{"n_layer": 13, "d_model": 384, "n_head": 6, "n_kv_head": 6, "head_dim": 64, "d_mlp": 1536, "vocab_size": 15514, "activation": "gelu", "norm": "layernorm", "norm_place": "pre", "norm_eps": 1e-06, "positions": "learned", "qk_norm": false, "attn_scale": 0.125, "bias": "none", "tie_embeddings": true, "parallel_block": false, "init": "normal", "init_std_qkv": 0.0241, "init_std_o": 0.00473, "init_std_up": 0.0241, "init_std_down": 0.00473, "optimizer": "muon_variant", "lr": 0.0159, "lr_mult_o": 1.5, "beta1": 0.95, "lr_head": 0.00753, "grad_clip": 1.0, "warmup_steps": 200, "schedule": "wsd", "decay_fraction": 0.62, "decay_shape": "linear", "final_lr_fraction": 0.1, "batch_tokens": 262144, "seq_len": 384, "doc_mask": true, "z_loss": 0.0001, "train_tokens": 1172000000, "steps": 4471, "dataset": "wikipedia_en"}
Each number is 200 + 40 x the weight over its row's rms, rounded and kept within 0 to 999. Layers, rows and columns count from 0. The size before them is the row's rms in percent of the matrix's.

# layer 8 MLP down (transposed), 1536x384, rms 0.118, rows 1238-1248, columns 256-319
104,239,207,223,210,193,187,285,143,192,222,190,236,204,223,240,287,324,150,178,139,217,201,185,168,224,184,273,197,187,216,226,215,188,184,242,173,219,153,139,150,224,195,187,199,231,208,247,195,183,216,195,232,146,199,274,174,283,249,188,151,153,200,184,171
097,145,163,218,174,259,172,227,198,191,210,208,158,227,182,248,263,217,221,160,281,243,193,214,266,194,224,153,344,210,227,145,162,191,219,132,109,188,218,146,166,237,169,141,222,184,237,154,153,211,225,203,191,162,227,302,196,159,221,175,214,220,213,191,141
095,205,216,205,206,243,252,186,184,240,192,292,233,251,208,107,172,222,151,234,292,229,191,213,220,174,199,151,143,239,173,144,209,182,216,200,188,207,140,173,150,207,197,209,158,199,236,198,186,195,158,252,206,149,234,237,183,180,208,296,184,134,217,239,222
107,232,161,291,152,228,148,199,248,264,196,169,152,214,190,227,241,248,165,196,169,150,128,76,216,243,229,217,221,164,205,207,196,208,235,247,207,221,209,285,221,190,229,212,200,234,200,129,202,228,154,126,205,212,162,185,147,179,177,219,227,205,182,191,219
094,188,167,181,274,171,276,213,227,210,162,171,247,214,184,199,227,286,187,174,116,235,279,148,244,193,150,207,220,192,205,238,158,163,258,192,265,175,129,165,274,176,198,291,247,241,221,200,189,183,223,183,226,202,163,256,157,218,187,267,264,211,143,188,212
094,230,159,303,220,156,179,136,207,246,223,177,221,175,206,231,272,198,204,202,198,126,204,214,221,248,183,231,181,177,148,146,240,231,193,267,178,174,245,185,186,170,235,221,237,242,250,227,94,213,158,159,168,149,226,146,170,261,181,217,191,115,197,201,264
105,183,222,192,171,265,245,133,199,210,144,235,313,209,170,223,224,233,114,228,217,204,226,236,170,201,224,172,257,196,158,235,235,221,207,182,160,288,213,250,181,191,176,174,218,183,229,189,250,126,214,266,200,211,119,229,245,185,240,221,117,200,275,195,223
095,220,253,215,242,230,285,291,177,168,185,215,191,218,197,216,222,239,194,194,134,173,207,241,188,214,178,219,167,161,156,199,279,151,196,210,238,150,251,106,177,172,193,176,198,157,189,137,223,238,216,202,200,226,212,208,226,142,233,142,204,174,170,190,236
088,264,222,241,238,241,153,154,221,154,232,150,250,245,183,222,231,98,112,141,290,167,171,177,246,266,138,175,243,202,203,241,199,208,203,159,204,190,149,205,151,176,194,257,203,190,141,234,220,181,174,265,190,189,195,271,194,171,262,274,226,152,308,185,203
097,166,181,231,174,158,215,121,207,171,183,174,226,265,229,197,219,190,190,231,270,200,260,161,173,222,201,117,250,214,169,247,203,158,158,205,202,266,198,170,175,243,124,173,232,187,170,227,200,164,187,193,212,243,174,200,154,255,176,152,241,222,97,222,149
093,233,176,202,202,225,185,243,148,178,159,224,208,175,164,185,237,164,163,236,175,193,224,193,276,264,186,165,240,246,240,178,156,140,183,295,155,251,233,189,208,233,187,230,173,217,235,174,178,165,233,250,270,185,153,204,247,232,181,226,167,270,188,169,270
# layer 8 MLP up, 1536x384, rms 0.22, rows 1239-1249, columns 256-319
101,193,193,149,183,249,241,164,284,206,168,231,219,259,194,125,231,193,130,269,180,143,173,221,215,184,191,153,203,146,218,158,132,294,230,163,162,151,183,191,206,221,151,210,197,172,205,168,149,134,178,224,185,152,243,221,187,214,178,283,219,195,167,262,184
095,148,142,196,184,185,178,142,218,126,224,221,186,186,187,253,242,163,269,252,172,221,206,227,177,182,201,247,255,160,183,256,271,262,196,191,256,238,258,228,153,193,203,163,248,162,193,164,165,173,198,193,184,157,125,227,181,152,151,212,219,165,184,190,147
105,259,229,147,145,180,181,255,181,219,214,165,249,240,236,257,157,151,175,171,228,165,184,123,253,144,234,168,210,165,182,167,220,196,227,210,183,162,216,227,241,269,178,186,201,185,201,213,237,191,226,240,145,185,108,174,193,198,222,198,217,254,225,245,208
101,193,229,205,199,141,171,220,224,146,234,285,249,237,207,194,317,134,223,181,182,157,230,163,220,186,212,237,172,146,274,157,207,173,251,210,170,214,245,198,176,190,159,179,254,183,171,167,183,172,167,290,206,130,187,239,235,174,176,237,258,176,186,149,171
091,237,151,177,197,211,195,239,257,152,209,243,119,281,237,228,211,254,190,209,252,169,178,185,121,185,246,193,250,234,234,236,214,193,170,170,163,178,176,259,239,221,242,129,204,109,282,120,204,233,228,215,203,176,292,178,233,237,219,208,161,210,206,162,153
104,232,154,192,188,187,208,146,189,239,184,176,288,239,241,216,255,205,142,112,227,92,244,176,187,219,159,181,272,130,228,259,179,203,188,149,244,186,196,239,237,158,199,184,222,235,213,228,189,166,219,207,236,185,197,234,282,229,295,296,143,217,270,162,164
096,188,213,225,158,222,96,166,216,140,243,175,145,248,113,217,249,189,141,203,122,225,225,198,219,102,187,142,164,184,135,230,157,147,218,142,187,234,227,217,241,162,235,242,148,175,171,214,184,199,160,230,176,219,163,215,131,264,193,234,274,234,274,214,257
093,269,193,233,218,196,228,236,138,202,169,234,181,245,187,227,136,248,220,168,141,211,204,249,202,174,214,237,163,159,207,162,168,209,252,211,165,202,262,246,295,180,205,206,149,180,142,234,108,221,216,195,182,211,260,211,179,201,162,148,210,250,160,222,220
100,199,181,126,201,173,198,222,230,259,198,242,252,114,189,255,86,166,224,136,135,130,240,198,224,248,215,272,235,251,211,196,199,247,231,131,204,240,232,179,237,208,232,203,246,184,241,149,272,217,224,235,193,197,175,123,221,196,191,228,216,224,271,138,235
096,231,145,184,122,163,238,218,221,148,147,96,139,184,178,212,160,150,176,239,244,179,105,177,212,210,189,177,160,283,184,260,203,175,201,193,203,136,175,207,173,235,123,268,252,154,244,61,120,201,208,183,226,119,134,203,223,243,146,212,184,270,189,184,242
095,190,177,191,162,233,230,192,144,153,266,150,272,231,205,228,195,190,188,220,219,227,240,198,232,247,215,225,185,165,196,182,223,183,194,147,282,196,243,206,184,259,226,216,267,253,165,131,212,231,164,196,177,190,149,150,170,177,194,180,211,183,178,177,223